Part of a small language model's weights.
Architecture: biases, tied embeddings.
Training: a variant of Adam for these matrices, 809M tokens, 6512 steps.
Each number is 128 + 24 x the weight over its row's rms, rounded and kept within 0 to 255. Layers, rows and columns count from 0. The size above them is the row's rms in percent of the matrix's.

# layer 13 MLP down, 256x1280, rms 0.108, rows 0-42, columns 1120-1279
size [ 97 100  98  97 101 102 100 101  95  96 103  98 102 101 102 100  99 105  99  97  98 102  97  94  99 102 101 103 103 101 104 101 100 100  99 100 101 104  96 110 102  89  98]
[[131 159 145 138 104 128 115 163 105  97 153 165 111 131 135 154 158 129 101 135  97 126 111 112 105 165 151 108  90 117 129 131 138 125 142 162 172 113 150 157 158 141 127 109 148 128 113 150 134 105 134 140  92 155 184 119 115 129 143 107 118 157 150 144 112 115 119 142 116 159 153 114 159 103  93 140 157  86 115 132 136  89 137  81 153 117 102  86 123 117  91 165 101 129 124  97 129 107 127 129  99 104 153 159 154 124  93 131 112 127 113 110  71 147 163 107 111 118 123  80 178  96 119 165 132 112 127 126 118 112  67 120 151 118 110  92 151 122 120 187 117 103 116 133 137 111 108 101 107 122 120 116 122 121 139 108 120 107 126 122]
 [176 142 141 140 144 109 178 154 124 109 135 113 137 156 135 138 131 123 151 141 164 130 159 132 118 157 140 144 111 124 122 156 149 113 124 142 128 130 105 127 135 157  91 120 137 149  91 131 122 127 134 152 136 145  97 121 134 128 111  90 116 122 156 153 117  77 105 133 109  54 107 162 154  99 105 114 116 161 160 125 105 164 144 140 144 163 111 113 106 123 100 151 109 141  90 142 141 144 118 136  92 119 144 110 107 139 104 142 164 139 139 114 145 142 118 112 131  77 141 115 100 114  96  94 119 138 178 103 125  72 145 145 144 135 106 136 167 126 149 133 157 124 159 120 135 123 146 128 132 173 119 106 162 117 118 124  87 127 122 131]
 [ 78 137 137 133 169 121 117 216 116 121 138 111 114 143  99 141  96 125  88 150 167 146 108 135 133  91 116 122 137 130 156 123 156 154 156 134 108 115 127 137 150 109 169 157 123 134 174 158 132 123 120 145 136  70 110  90 122 115 151 135 152 123 141 127 112 132  70 125 142 149 132 105  95  93 125 142  91 120 122 141 125  94 163 111 145 156  95  97 141 120 137 177 120 138  95 149 147 141 126 146 108 124 104 180 135 121 169 109 134 110 119  95 123 135 115 126 124 115 126 114 143 110 137 116 137 165 138 128 123 149  76 126 167 122  82 142  82  91 143 102 161 120 104 116 116 131 130 142 148 114 102 117 137 149 146 128 115 145 127 101]
 [ 81 157 146 168 136 108 139 100 146 112 113 143 158 137 128 131 132 136 119 100  90 145 132 136 138  71 123 128 114  90  96 129 110 125 165 204 113 148 123 146  78 103 105 120 121 140 162 106 178 114 129 118 200 126 162 128 102 120 130 143 119 121  89 104  81 162 188 165 123 184 112 142 165 121  98 128 106 141  67 138 133 119  94 132 144 122 110 124 121  88 117 157 125 117 130 139 142 128 144 127 145 120 122 136 111 127 118 110  92 148 120 128  97 101  94 134 151 146 148 130 120 107 150 168 127 133 129 173 137 178 126 133 120 143 179 103 108  84 176  89 105 105 166 114 142 168 142 120 115  92 131 122 148 130 140 183 115 115 172  82]
 [131 104 109 129 132 113 123  91  84 162 134  70  78 165 106 118 105 148 136 132 115 152 169 118 131 147 133 111  76 140 101 107 183 135  99 113  71 145 155 163 109 121 134 184 122 120 136 156 131 168 140 154 163 164 104 122 105 159 146 158 105 101 133 116 103 140 138 144 149 153 145 125 174 129 113 120 151 104 133 137 130 148 119 174 179 146 106 130 145 130 102 124 117 137 136 106 152 127  95 135 119 134  81  84  95 165 112 137 133  78 114 139 108 131 133 144 139 136 148 112 134 159 148 149 102 127 137 135 121 144 147 139  90 142 152 122 119 141 127  85 137 129  94 101 133 139 128 150 107 138 161 134 121 138 115 150 108 117 120 120]
 [128  93 153 107 117 137 143 147 116 121 131 144 116 122 137 130 100 135 166  96 162 135 148  94 118 117 129 122 174 147 160 130 121 146 141 121 134 143 158 145 135 124 100 120 118 130 176 138 160 139 119 137 119 119 189 111 138  95 127 176 112 146 130 150 144 122 171 140 130 106 142 105 113 105 137 117 128 160 161  94 108 168 113 161 160 130 165 112 105  59 146 132 144 123 130 127 128  79 126 165 149 146 127 138 132  79 121 127 136 109 105 115  88 108 123 118 122  87 147 119 118 143 115 103  88 179 119  98 138 114 124 153 127 110 127 160 121 122 126 144 123 116 108  98  61 187 129 114 193 156 137 146 117 165 156 129  90 123 103 125]
 [ 96 147 192 131 100 137 108 153 144 114 128 147 145 124 132 114 113 112 138 144  71 133 102 138 134 111 121 121 122 159 121 143 131 132 128 129 112 171 134  81 139 137 133 150 122 177 140 153 107 100 137 131 136 129 105 112  95 163 152  95 159 138 103 119 155 129 136 149 107 163 118  92  98  92 125 169 153 138 158 142 127 112 116 114  95 133 145 171 142 108 129 124 155 129 109 130 119 169 118 142 120 149 176  87 103 115 135 150 156 164 134 122  70 111 110 119 136 111 100 108 133 157  94 152 126 138 125 135 123 148 105 127 127 124 121 138 172 121  72 114 121 144 111 124 127 139 112 123 119 131 132 114 115 128 116 153 143 141 153 178]
 [116 209 174 117 122 113 106 100 111 156 137 123 140 154 143 149 136  65 105 105 119 137 160 125 175 125 146 125 124 138 165 124 145  97 155 155 131 125 140 140  81 137  14 204 110  95 168 140 122  98 147 117 144 108  95 108  89 144 179  90 167  93 168  93 142 124 182  71 142 140 147 160 158 117 125 129 112 109 124 140 111 104  98 143 104 103 136 146 153 111 118  96 108 116 123 139 134  40 164 144 138 105 118 118 118 153  94 119 145 145 145 128  96 117 145 111 121 139 144 117 134 123 127 160 146 145 107 153  82 142 108 105  94 156  94 130 117 115 136 153 132 139 134 105 149 118  98 138 173 115 127 110 113 105 110 125 113 134 127 174]
 [176 124 122 145 146 112 128 130 113 137 109 146 112 144 115 152 127 101 131 140 154 134 119 152 130 117 147 140 149 124 153 105 118 127 120  73 139  85 136 148 122 117 100 124 128 111 145 137 116 124 145 132 126 182 151 143 129 147 146 145 123 119 143 132 135 138 133 138 162 128 140  72 152  74 146 147 121 103  97 134 122 113 118 105 119 125 124 135 118 131 132 137  93 158 122 133  97 124 153  65 110 117 140 127 127 128 130 118 144 150 121 118 110 151 142 153 160 140 162 134 104 118 155 147 146 142  81 115  92 168 148 114 133 124 155 111 148 161  92 129 143 141 132 143 128 109 146 146 133 115 132 168 142 142 101 126 114 174 170 128]
 [130 142 113 113 126 122 128  88 113 177 127 100 115 101 110 153 118 116  95 107 107 134 130 154 120  98 152  86 157 176 136 102 126 113 160 174 147 141 112 165 131 112 107 129 137 125 139 132 163 140 114 139 171 144  67 126 169 149 162 110 133  84 140 162 133 114  93 126 104 120 143 154 141 166 119 142  85  86 169 168 106 123 145 115  82  92  98 119 131 154 113 117 104 110 125 127 180 184 160  93 137 135 148 148 137  99 100 114 175  88 130 114 140 165 136 124 109 121 143 147 123 119 166 144  80 102 139 170  88 138 147 161 161 159 124 116 140 103 151 129 164 156 117 135 136 156 144 122 122 123 110 115  92 127 119  99 148 139 124 116]
 [152 102 136 158 113 121 151 123 150 135 115  93 143 126 119 149 142 140 144 118 114 154 121 168 111 104 142 114 144 128 112 150 130 136  83 164 131 151 124 132 128 166 134 143 109  99 146 138 133 142 116 143 102 125  87  98 125 144 124 141 158 132 155 116 141  76  86 165 122 118 133 126 109  93 134 132 137 123  74 130  93 169 140 141 123 147 134  96 138 123  99 189  95 146 151 133 137 111 153 153 131 103 131 141 103 159 148 109 110 139 129 157 116 132 125 106 129 100 129 128  87 127 107 124 106 175 174 156 133 130 194 100 124 137 148 110 103 108 147 135 128 126 106 145 145 131  94 125  74 104  86 146 127 109 128 125 141 148 120 120]
 [146 137  90 123 114 132 140 176 126 104 130 135 127 134 137 144  94 149 127 135  93 114 157 132 147 157 172 134 110  98 136 136 192 158 122 115 157 146 144 117  83 105 110  88  96 154 112 116 111 103 116 192 118 123 107 119 104 130 119 183 145 156 146 191 107 134  92 157 126  55 144 135 123  92 110 138 112 113 118 100 131 162  97 100  83 160 155 147 120 143 151 161 104 126 114 135 141 107 117 130 119 172 131 106 147 137 102 140 145 123 131 146 132 102  72 142 122 160 121 155 112 110 139 133 163 125 136 119 120 142  86 148 122 101 149 126 127 141 142 134 145 133 114 125 145 115 161 127 156  90 131 126 129  73 127 105 121  97 124 122]
 [138 160 124 123 119 152 140 158 148 144 139 152 143 136 131 144 147  99 152 148 124 119 176 107 122 138 143 110 116 118 137 147  57 155 152 140 122 116 111 111 159 124  87 161 160 108 187 149  61 100 137 165 170 101 153 140 123 138 111 129  99 163 115 114 117  93 147 118 131 134 110 145  91 166 130  83 136 121 165 133 103 120 192 117 115 158 108 118 123  78  87 138 113 110 120 143 157 139 135 100 121 156  63 134  91 114 129 115 123 132 129 145 126 104 114 138 147 166 103  89 156  96 133  94  84 191 123 119 113 145  96 140 110 151 137 125  86 103 130 107 123 132 150 128 138 138 128 107 120 123  83 157 121 108 113 125 133 119 147 130]
 [128 109 122 111 105 137 135  71 185 120 122 143 131 132 132 117 107 135 113 101 107 130 162 125  80 128 115 148 153 123  97 182 166 120 113 144 111 105 159 104 163  99 159 114 132 158 116  93 133 102 104 144 101 151 136  82 101 135 128 169 137  88 119 157 142 148 107 136 104 123 104 110 152 148 137 106 114 151 165 139 120 158 102 120 170 118  62 101 148 119 184  86 159 134 115 158 136 126 180 122 114  93 140 172 130 150 119 152 152 149 173 158 172 125 104 165 143 109 110 108 164 131 114 104  82 124 133 134 162 132 129 109 137 116 147 129 131 151 148 115 100 166  71 130 118 117 133  96 134 141 121 123 107 134 144 131 134 176 129 156]
 [152 133 129 128 155 100  68 132 110 170 154 154 173 134 134 119 139 117 123 158 113 126 157 132 126 132 129 128  97 126 115 156 117 131 108 124 150 113 138 110 121 107 122 107 116 164  97 106 141 151 132 163 149 134 148 136 135 134 104 136 161 138 111  86 108 134 145 118 144 164 130 129 123 115 120 116 129 153  90 114  84 100 104 129 117  84 119 121 150 124 136  97 121 131 135 157 152 128 106 102 160 163 105 149 138 151 166 110 168 143 109 110 116 118 101 116 112 175 158 124 157 103 102 112 141 153 122  58 150 123 122 144 145 148  95 101 113 136 150  87 140 103 118 149 116 127 131 106 131 129 120 110 116 166 158 159  88 132 148 141]
 [ 92 143 166 125 115  94 129  84 102  96 143 131 155 151 146 108 103 155 137 120 159 134 145 124  98 152 100 174 140 137 138 158 123 124 151 142 154 128 132 133  72 144 132 191 145 131 115 127 134 136 115 130 104  88 104 100 110  86 116 123  97 114 151 103 122 120 160 121 149 138 132 135 123 172 134 108 132 128 101  97 132 130 146 160 142 143 134 118 122 120 133 109 161 120 148 113 125 118 128  98 158 102 126 153 147 116 119 105 118 137 100 120 159 135  91 159 119  96 143 133  80 131 124 112 117 167  99 119 131 145 136 122 122 140 135 165 156 166 191 129 123 134 110 112 120 154 155 150  97 113 135 143 157 170 146 105 126 104 103 117]
 [158 138 137 106  96 129 133 105 179 150  87 122 102 186 104 106 124 143  91 160  76 124  99 132 141 170 124 149 135  72 114 136 103 147 142  97 138 163 107 133 138 117 148 100  75 126 122 139  87 127 134 114 183  83  92 128 143  99 134  72 140 130 135  93 142 149 158 121 121 142 121 126 152  81 104 126 129 113 120 151 175 160 165 142 134 127  97 123 128  80 135 155 111 129 161 155 116  97 136 123 132 145 127 110 126 126 149 105 105 145 138 136 112 139 148 151 145 127  85 116 116 111 142 114 135 137 122 130 110 104 107 161 135 139 120 130 140 116 109 158 161 131 119 104 129 153 126 122  79 121 150 128 115 154 134 143 117 159  90 131]
 [145 122 128 126  62 172 128 136 128 141 159 159 145 147 147 128  95 128  86 194 186 128 100 134 116 121 153 134 109 128 112 118 118 103 113 151 146 125 104 146 130 114 190 127 128 124 126 129 100 116 120 123 136 103  81 160 134 125 146  92 108 114 126 135 141 111 133 147 129  93 115 129 143 142 139  84 118  92 157 105 163 137 168 172  90 106 121 123  93 128 169 154 142  72 160 162 148 186 120 128 135  96 155 149 122 131 132 128 155 121 141 116 121 134 134 141 114 161 143 118 113 187  99  69 128 128 140 127 125 101 103 170 142 136 147 160 152  93 130 133 112 142 140 162 114 164 109 156 172 154 119 150 124 132 128 102 113 105 112  94]
 [103  99 102 122  76 142 105 100 120 129 167 147 129 160 141 111 144 185 168 158 159 127 138 120 138 141 163  96 114 134 107 152 124 160  94 158 131 126 152 125 107 152 106 142 152 139  85 172 123 120  72 127 119 170 162 139 120  85 123 123 146 143 114 146 144 109 133 115 142 124 135 115 158 128 141 152 130 155 112 145 124 128 128 148 105 122 171 119 141 132 166 111 114 106 110 110 131 115 152 165 132 132 141 163  95 116 131 126 153 149 132 144 114  80 123 141 135 117 118 108 142 146 142 119  57 144 120 182 117 130 140  93 159 132 122 126 148  80 107 142 115 142 144 154  96 110 126 150 146 117 141 166 137  99 120 115 123 122  98  76]
 [146 156 102 159 101 113  72 131 108 167 173 106 127 157 151 155 104 133 154 139  92 121 128 147 124 121 133 118 118 130 131 118 143 194 131 144 119 157 135 129 155 141 165 120 166  95 140 103 151 162 176  96  92 133  92 115 129 137  96 103 124 131 140 117  89 158 116 121 122 102 120 111 144 135 140 140 110 114  98 124  60 105 109 131 116 150 120 124 133 124 164 128 145 168 122 109 126 142 150 148 138 163 116 141 151 140 137 145 170 148  72 130 158 106 116 134  82 145 126 137 156 109 121 100 137  78  97 168 127 172 120 110 156 158 167 166 134 138 113 144  95 155 132 105 144 108  82 113 145 108 129 139 129  67 124  97 137 137 137  95]
 [159 121 144 129  87 120 100  92 120  87 186 136 100 150 131 133  80 105 107 132 135 136 127 106 113 140 138  98 130 162 104 116 144  94 151 109  86 141  82 110 171 169 122 159 147 141 155 116 119 125 106 164 158 119 131 118 118 154 141  96 143 137 137  82 111 158 100 111 147  51  91 130  87 132 131 146 148 151 137 157 136 108 113 168 116 106 104 141 166 160 156  78 146 117  60 149 163 120 129 138 138 134 142 109 134  80 116 134 149 140 111 162 137 110 104 116 137 115 139 108 131 103 116 124 120 135 127 109 102 159 132 114 113 141 145 110 122 127 107 146 106 101 134 120 147 100 132 136 138 119 101 142 148 107 127 106 152  93 124 135]
 [137 106 105 121 104 133 138 155 129 101 107 101 133 106 158 117  79 111 165 111 116 181 124 132 117 123 172 141  93 139 139 120  98 131 136 146 110 132  96 165 125 141 150 119  96 134 140 118 130 102 128 125 138 104 145 124  99  94 145 104  94  93 113 127 106 103 125 130 149 178 128 140 161 157 163 153 138 118 123 133 126 171 129 108  79 129  94 149 125 145 149 143 125 125 134 143 127 112 153 137 141 126  96 137  79 148 156 166 160 154 137 132 115 146 122 154 127 193 131 118 110 127 158 120 120 124 126 109 129  91  97 162 164 171 102 112 140 136 134  99 107 134 126 146  98 133 140 157  72 134 104 131 154 143 116 135 167  86 146 112]
 [140 114 129 132 111 130 123 130 133 108 138 158 132 168 138 165 104 138 163 153 146 112 118 136  92 160 125 137 109  77 130 144  77 118 164 126 126 123 170 149 119 132 159 121 107 116  89 124 148  97 126 101 115 110 134 160 152 108 125 119  84  92 130 140 113  81 141  99 133  66 122 151 126 121 173 142 125  97 186 154 162  92 123 145 114 151 142 174 129 191 152 141 118 135 129 108 133  87 151 114 123 158 132 124 143 121  88 149 151 114 119 127 114 121 137 122 142 116 127 100 160 172 145 114 172 104 154 105 111 116 149 129 133 132 133 111 121 182 148 122 145 137 172 148 105 111 146 126 137 130 119 157 156 113 131 117 140 114 135 111]
 [108 125 130 113 151 164 121  94 118 160 107 141 147  96 100 151 128 130 157  96 127 116 181 119 129 135 150 109 161 135 125 120 154 130 137 140  85 106 145 117 109 105 162 117 107 138 123 105 165 109 130 166 146  99 125 134 167 123  87 157 165 120 135 123  91 130 109 119 146 117 117 137 116 121 201 104 127 148 125 128 157 125 103 147 125 114 164 145 103 131 132 138 121 127 104 132 106 110 131 111  92 100  94  95 145  81 129 101 155 167 131 158 116 137 106 143 130 174 173 138 118  43  79 159 130 106  92 133 132 113 140 136 131 152 124 121 106 121 104  94 136 165 121 127 141 165 139 137  94 115 127  96 160 197 142 113 154 126 132 110]
 [149 104  85 123 145 135 134  97 106 109 153 108 126 116 107 134 134 128 152  49 111 119 109  78 127 100 104 112 156 120 106 130 136 121 146  92 123  75 131 158  95 138 131 100 124 138 142 179 136 146  91 145 118 121 149 155 112 125 110 147 129  97 145 109 117  95 138 105 137 157  64 111 120 136 151 121 151 124 118 173 123  98 120 180 117 154 108 152 112 134 118 129 134 153 138 119 128 183 131 134  99 117 129 105  96 122 184 113 107  95 129  93 130 144 135 152 159 126 111 144 171 108 164 138 111  82 118 145 136 101 115 143 134 126 120 141 131 125 151 135 128 125 122 103  84 110 126 132 129 124  85 129 114 117 132 151 133 148 139  99]
 [ 97 105 132 131 170 129 119  96  99 156 100 119 114 113 108 163 131 140 117 137 168 133 142  87 135 116  92 113 144 117 111 131 158 132 137  96 158 170  87 107 136 165 130 146  92 141 128 133  77 123 132  66 107 128 166 109 146 128 100 142 112 152 168 170  96 124  78 169  81 174 168  91  89 154  89 150 105 125 115 100 140 118 108 114 138 151 128 127 144 121 105 123 117 110 125 131 141 160 133 129 125 134  91 122 106 102 160 116 136  76 114 143 115 146 141 116 147  92 151 157 176 115 156 111 152 107 140  97 145 131  97 155 122  97 165 123 100 144 109 147 144 134  71  93  99 124 101 116 126 153 115 118 139 121 119 152 110 125 122  94]
 [152 122 102  74 155 157 125  98  94 146 157 106 115 100 102 100 167 140  64 120 131 134 128 124 109 117 117 109 110 108 108 121 136 100 121 163 154 129  89 138  77 113 116 139 133 127 107  61 119 154 145 104  85 134 138 176 107 146 136 125 102 124 137 117 157 143 146 169 135 148 105 155 117 176 107  98 104 147 153 100 111 165  99 172 135 102 137 147 133 155 115 110 134 117 123  77 125 114 155 107 126 129 144 111 126 110 184 131 142 126 141 153 120 110 182 148 157 100 138  73 125 124 159 113 116 122 145 120 104 149 116 108 116 132 147 127 168 142 126 109 175 154 158 101 125 129 156 119 118 150 117 127 118 122 158 109 100 128 151 182]
 [134 150 126 145 164 109 128 146 112 110 149 103 125 148 159 124 127 165 154 125 121 114 155 136 130 128 115 110 117 122 130 106 113  93 118  82 135 123 164 131 126 120 142 116 163 137  80 138 170 137 115 146 125 139 111 144 152 134 121  71 120 154 125 112 161 148 138 146 130 194 157 153 144 144 108 137  81 168 157 147 138 148 144 101  89 153  85 139 149 162 151 137 122 109 108 180 102 120 110 125 168 105 145  89 133 194 151 114  82 160 147 165 109 149 165 127 131 138 114 112 149 122 118 137  90 105 147 134 126 129 143 119 157 106 148 108 110 134 145 178 100 156 140 129 158 107 140 138 115 136 132 130 119 136 137  85 119 168 130 128]
 [145  85 139 138 164 114 132  86  91 123 129 128 130  97 124 108  94 141 131 113 126 117 104 155  89 117  70 123 142  84 135 115 112 152 159 136 150 147 120 135 148  61 132 137 160 135 158 188  90 155 160  92 144 148 101 187 124 111 132 126 124 101 103 183 104 123 158 124 155 101 125 117 153 119 146  88 150 133  93 112 152  82 139  96 124 144 135 116 128 145  96 115 119 147 158 136 150 113 126 112 171 132  98 129 159 164 137 170 113 131 159 106 148 107 119 125 134 179 100 143 124 142 150 204 128 136 166 135 146 125 116 139 141 128  95 140 117 152 102 107 110 131 137  95 149 147  99  74 136 129 108 130 155 151 140 131 144 153 116 144]
 [111  96 204 133 131 141 100 125 124 117 110 140 148 137 133 150 122 152 100 124  76 142 101 123 155 137  90 121 123 109  83 131 121 166  81 176  98  83 108 147 135 124 149 163 122 174 179 116 115 132 153 184 105 128 158 141  94 131 153 118 136 135 152 139 105 156 102 123 128 109 163  91 115 133 148 161 116 139 120 138 170 121  96 151 110 111 117 120 123 166 112 124  85 112  90 119 142 117  83 157 122 112 144 128  99 130 128 142  91 116 131 101 139 128  78 104 162 146 146 130 129  95  88 164 121 165 156 141 126 139 169 145 110 109 120  68 128 121 134  92 116  98 132  92  84 136 123 123 183 137 150 100  99 136 129 122 107 116 132  84]
 [137 140 109 105 128 150 187 153 101 132  99 149 122  94 118  91 142 144 129 165  98 117 140 151 138 135 143 132 141 112 157 160 156 137 111  80 119 147 119 103 143 133 109 115 130 142 150 177 112 110 107 130 126 129 171 143 132 127 126  99 169 156 113 133 163 155 109 121  75 158 133 125 110 107  99 135 121 134 105 111 120 137 123  97 139 126 149 106 163 151 130  98 148 147 135 189 140 126 145 118 111 148 142 144 128 144 120 119  90 111 125 107 151 151 145 168 124 127 165 156 144 107  67 147 123 133 137 115 138 108 117 139 106 119 137 128  86 120 139 125 109 123 115 118 111  73 155 151 154 146 133  94 158 136 151 133 128 130 126 105]
 [119 149 123 122  86 158 121 137  95  87 127 131 128  97 160 125 142 158 145 139 148 131  95 128 167 175 164 104 141 120 147  99 110 127 134 102 142 143 153 136  99 181 122 108 128 115 135 130 138 129 132 154 118 138 113 138 120 105 116  93 118 156 112 128 157 150 122 133  91 141 115 155 138 152 150 113  88 126  95 120 132  99 110 101 131  93 112 114 130  93 118 182 132 117 121 152 135 138 108 139 146 163 151 117 120 145 123 169 139 155 140 139 124 103 169 116 120 164 142 186 137 116 116 117 122 110 112 156 121 115 147 124 118 135 135 108 118  91 128 134 152 116 164 107 178 102 137 127 134 153  95 108 108 160 145 138 121 158 160 163]
 [ 99 144 126 119 137 169 156 150 122 172 154 149 104 139 133 150 136 145 137 138 111 127 113 108  83 109 123 112  90 184 131  97 146 140  80 110 115 127  82 101 135 133  98 177 172 114 164 120 170 130 155 124 112 116 111  83 115 156 148 117 131 127 143 115 161 135  26 134 150 145 120 124 143 122 112 170 141 115 133 106 132 140 119 148 118 119 173 104 134 149 145 121 142  62 142 156 100 147  95 127 115 110 134 173 187 113 100 142 110 151 140 181 152 183 130 122 135  98 134 137 176 101 123 124 114 110 138 113 145 113 185 115 125 181 145 106 137 113 121 109  80 112 132 145 110  97 110 163 126 133  73 112 142 109 128 114 101 143 138 121]
 [116 152 101  93 118 109 129 150  89 118 138 143 117 161 144 129 137 141 104 123  93 124 160 120 145 175 114 130 118  95 152 122 146 190 118 107 144 138 129 110 101 114  83 119 114 153 166 141 155 116 140 100 118 106 112 126 113 126 127 126 139 140 153 137 122 107 135 117 122 141 170 126 119 144 152 156 116  97 108 110 132 124 131 138 127  98 127 126 143 140 133 153  93 133  80 101 118 122 121 102 105 106 123  81 110 130 141 140 117 107 103 113 157 119 144 119 105 167 121 147 118 121  94 150 144 158 105 121 110 111 117 113 118 147 125  93 145 111 116 151 113 132 123  98 109  88 121 123 112 123 157  99 123 114 168 152 134 156 110 114]
 [132 153 122 122 107 193 139 119 112 137 131 160 111 149 153 171 114 154 173 131 144 132 142 142 117 121 105 123 114 151 125 138 146 123 170 128 179 153 154 152 142 171 118  93  69 125 126 111 136 113 113  55 131 123 156 146 149 122 133 112 133 123 119 119 139 107 154 159 133 108 148 123 178 118 140 125 175 116  96 148 113 147 118 130 154 130 124 147 122 179 116 136 129 117 114  94 153 149 145 118 119 135 127 114 130 133 151 152 145 121 134 114 146  90 114 124 116 120 127 154 156 139  98 151 129 137 158 147 159 140 112 122  97 145 136  90 111 152 145 106 117 136 149 151 114  94 115  95  88 118 138 160 144 121 118 126 148 167 117 106]
 [ 94 167 141 166  97 130 123 124 115 101 110 157 139 105 161 146 113 160 154 110 141 118 132 133 118 107 116 102 111 112 128 103 166 107 154 160 141 143 134 137 116 121 110 105 166 128 113 135 148 159 129 143  77 174 145 144 136 150 100 113 108 123 137 108 103 115 104 142  86 130 124 133 138 175 164 122 142 152 126  99 132 184 137 132 125 144 155 120  94 124 160 116 127 167 168 130  94 133  96 150 105 144 111 154 124 170 121 129 136  71 154 133 202 118 126 114 170 136 146 106 133 106 118 147 107 144 112 117 109 113 130 109 124 103 120 126 128 154 197 106 134 133  95 130 154 139 160 178 112 118 132 157 110 110 132 103 156 155 164 129]
 [101 150 131 138 120  99 104 140 105 179 100 106 122 127 108 155 113 116 150  94 123 131 172 120 120 116 134 120 148 174 118 106  89 142 162 113 121 140  97 140 125  90 141  74 148 134 134 122 173 103 135 147  98 125 134 160 121 101  93 133 165 164 128 141  91 154 164 141 137  99 111 137 126 145 136 129  91 115  94 132  90 151 114 115 154 151 100  97 158 153  88 129 145 102 188 132 101 109 163 116 138  89 140 130 140 135  98 107 121 113 118 163 138 140 195 134 123 114 143 105 183  93 135 152  85 123 135 107 110 138 115 149  95 135  83 151  92 131 130  97 107 108 144  97 108 150  96 114 104 129 123 105 127  91 156 124 150 151 140 119]
 [162  81  72 117 137 131 128 147 138 120 138 100 104 124  91 129 131 106 133  98 148 189  94  96 143 135 129 106 137 162 138 106 109 140 134  84 143 101 121 106 138 129 123 122 102  99 106 102  63 134  99 151  91 114 152 116 127 106  94 163 115 146 132 141  82 129 114 164 131 128  78  98 153  97 128 138 139 115  96 132 130 156 137 115 165 126 133 116  68 107 110 126 123 131 109  57 154 159 134 135 130  92  85 130 107 129 160 117 138 136 111 122 138 150 129  94  92  93 119 114  70 117 132 150 151 164 135  73 123 130 128 143 132 152 156  97  96  95 115 157 148 104 132 100 140 145 106 178  68  98 145 130 166 115 131 132 116 142 120 133]
 [124 100 166 115 145  91 133 110 181 170 132  95 121 160 104 135 156 158 145 137 127 170 109 141 117 114  95 145 134 123 164  93 107 115  87 169 142 131 124 161 133  86 123 125 131 176 126 175  94 156 127 129 146 140 163 117 142 132 149 162 156 129  87  95 138 124 157 140  91 170 133 154 102 158 138 116 141 105 127 133 126 167 115  99 136 114 126  93 137 151 141 109  95 115 140 140 135 133 141 128 171 166  97 134 133 125  97 154 125 158 128 166 138 147 145 147  65 101 122 157 128 162 130 134 144 106 148 128 130 115 101 113 148 119  82 130 113 148 124 191 121 105 114 108 156 122 144  76 109 141 143 135 108 126 136 165 140 204 110 141]
 [159  72 120 129 178 115 179 141 185 101 110 133 114 117 125 104 108 108  95 134 144 148 100 162 149 135 132 154 145  98 164 196 178 120  88 138 154 142 140 140 135 117 154 170 133 121 159 132 121 136 143  84 145 123 165 132  99 131 142 150  89  94 136 145 152 139  84 162 146 106 117 114 114 167 136 153 120 101 107 113 133 126 142 108 144 119 135 144 114 166 111 127 157 137 140  90 119 166 134 116 110 109 133 135 166 128  91 123 133 114  95 156 141 163 135 135 118 124 159 131 175 151 123 105 126 110 162 123 144 130 133 126 106 133 135 105 105  79 105 144 121 104 116 180 127  89  94 128 133 141 105 140 105 113 115 154 112 118 147 100]
 [115 136 167 135 134 130 126  99 139 120 132 127 124 139 104 121 158  91 131 202 121 112 137 127 180 106 135 142 118 117 145 142 128  97 177 154 141 118 137 103  97 187 111 150  91 133 120 130 148 163 122 107 151 178 141 149 121 133 130 106 104  99 119  96 110 138 196  98 142 124 142 156 124 162 133 131 129  49 123 142 138  87 110 133 155 136  86  84 125 102 102  90 144 111 175 133 137 107 140 139 109 136 128 153 166  91  91 125 140 120 129 113 109 159 158 142 115 132 134 133 134 145 118 139 102 132 130 112  93 128 150 170 104 178 119  93 128 152 102 133 107 129 147 149 145 171 113 156 157 143 141 124 126 131 121 126 122 132 142 137]
 [132 120 109 109 115 151  77 111 155 118 130 102 111 189 133 116 128 127 119  65  94 114 119 160 105 147 142 122  99 139 147 159 147 130 137 122 115 122 124 141 120 137 143 150 138 108 128 120 122 115 129  97 132 126 130 151 142 141  90 108 105 100 132 145  80  85 126 163 116  88  99 133 131 126 124 137 177 125 120 132  97  56 107 154  90 134 111 124 109 112 120 101  95 144 110  91 141 118 151 153 122 115 149 109  80  87  85 112 107  82 147 138 136  88 142 124 142 168  99 129 149 118 104 119 167 120 135 143 115 156 115 138  86 155 126 139 119 106 131 128 157 121 149  90 133 106 115 144 142 101 103 128 175 113 122 170 138 133 136 109]
 [147 125 128 118 151 122 113 202 124 146 121 107 113 128 122 117 149 174  99 147 157 129 136 106 129 153 132 129 127 155 142 115 116 138 111 105 121 123  77 134 192 111 157 144 148 171 108 115 117 125 135 127 111 136 154 130 118 132  98 116 133 140 120 118 141 123 124 134 110 108 157  98 122 133 139 171 144 116 110 116 140 145  90 154 161 105 113  86 146 128 124 152 110 110 145 137 132 123 145 148 118 133 147 123 162 131 134 120 139 171 106 143 116 122 106 133 129 110 191 108 112 121 123  97 116 138 160 110 103 160 126 131 152 149 113 130 107 122 142 160 129  96 129 173  97 146 137 138 168 148 153 116 148  73 149 159 121 144 124 144]]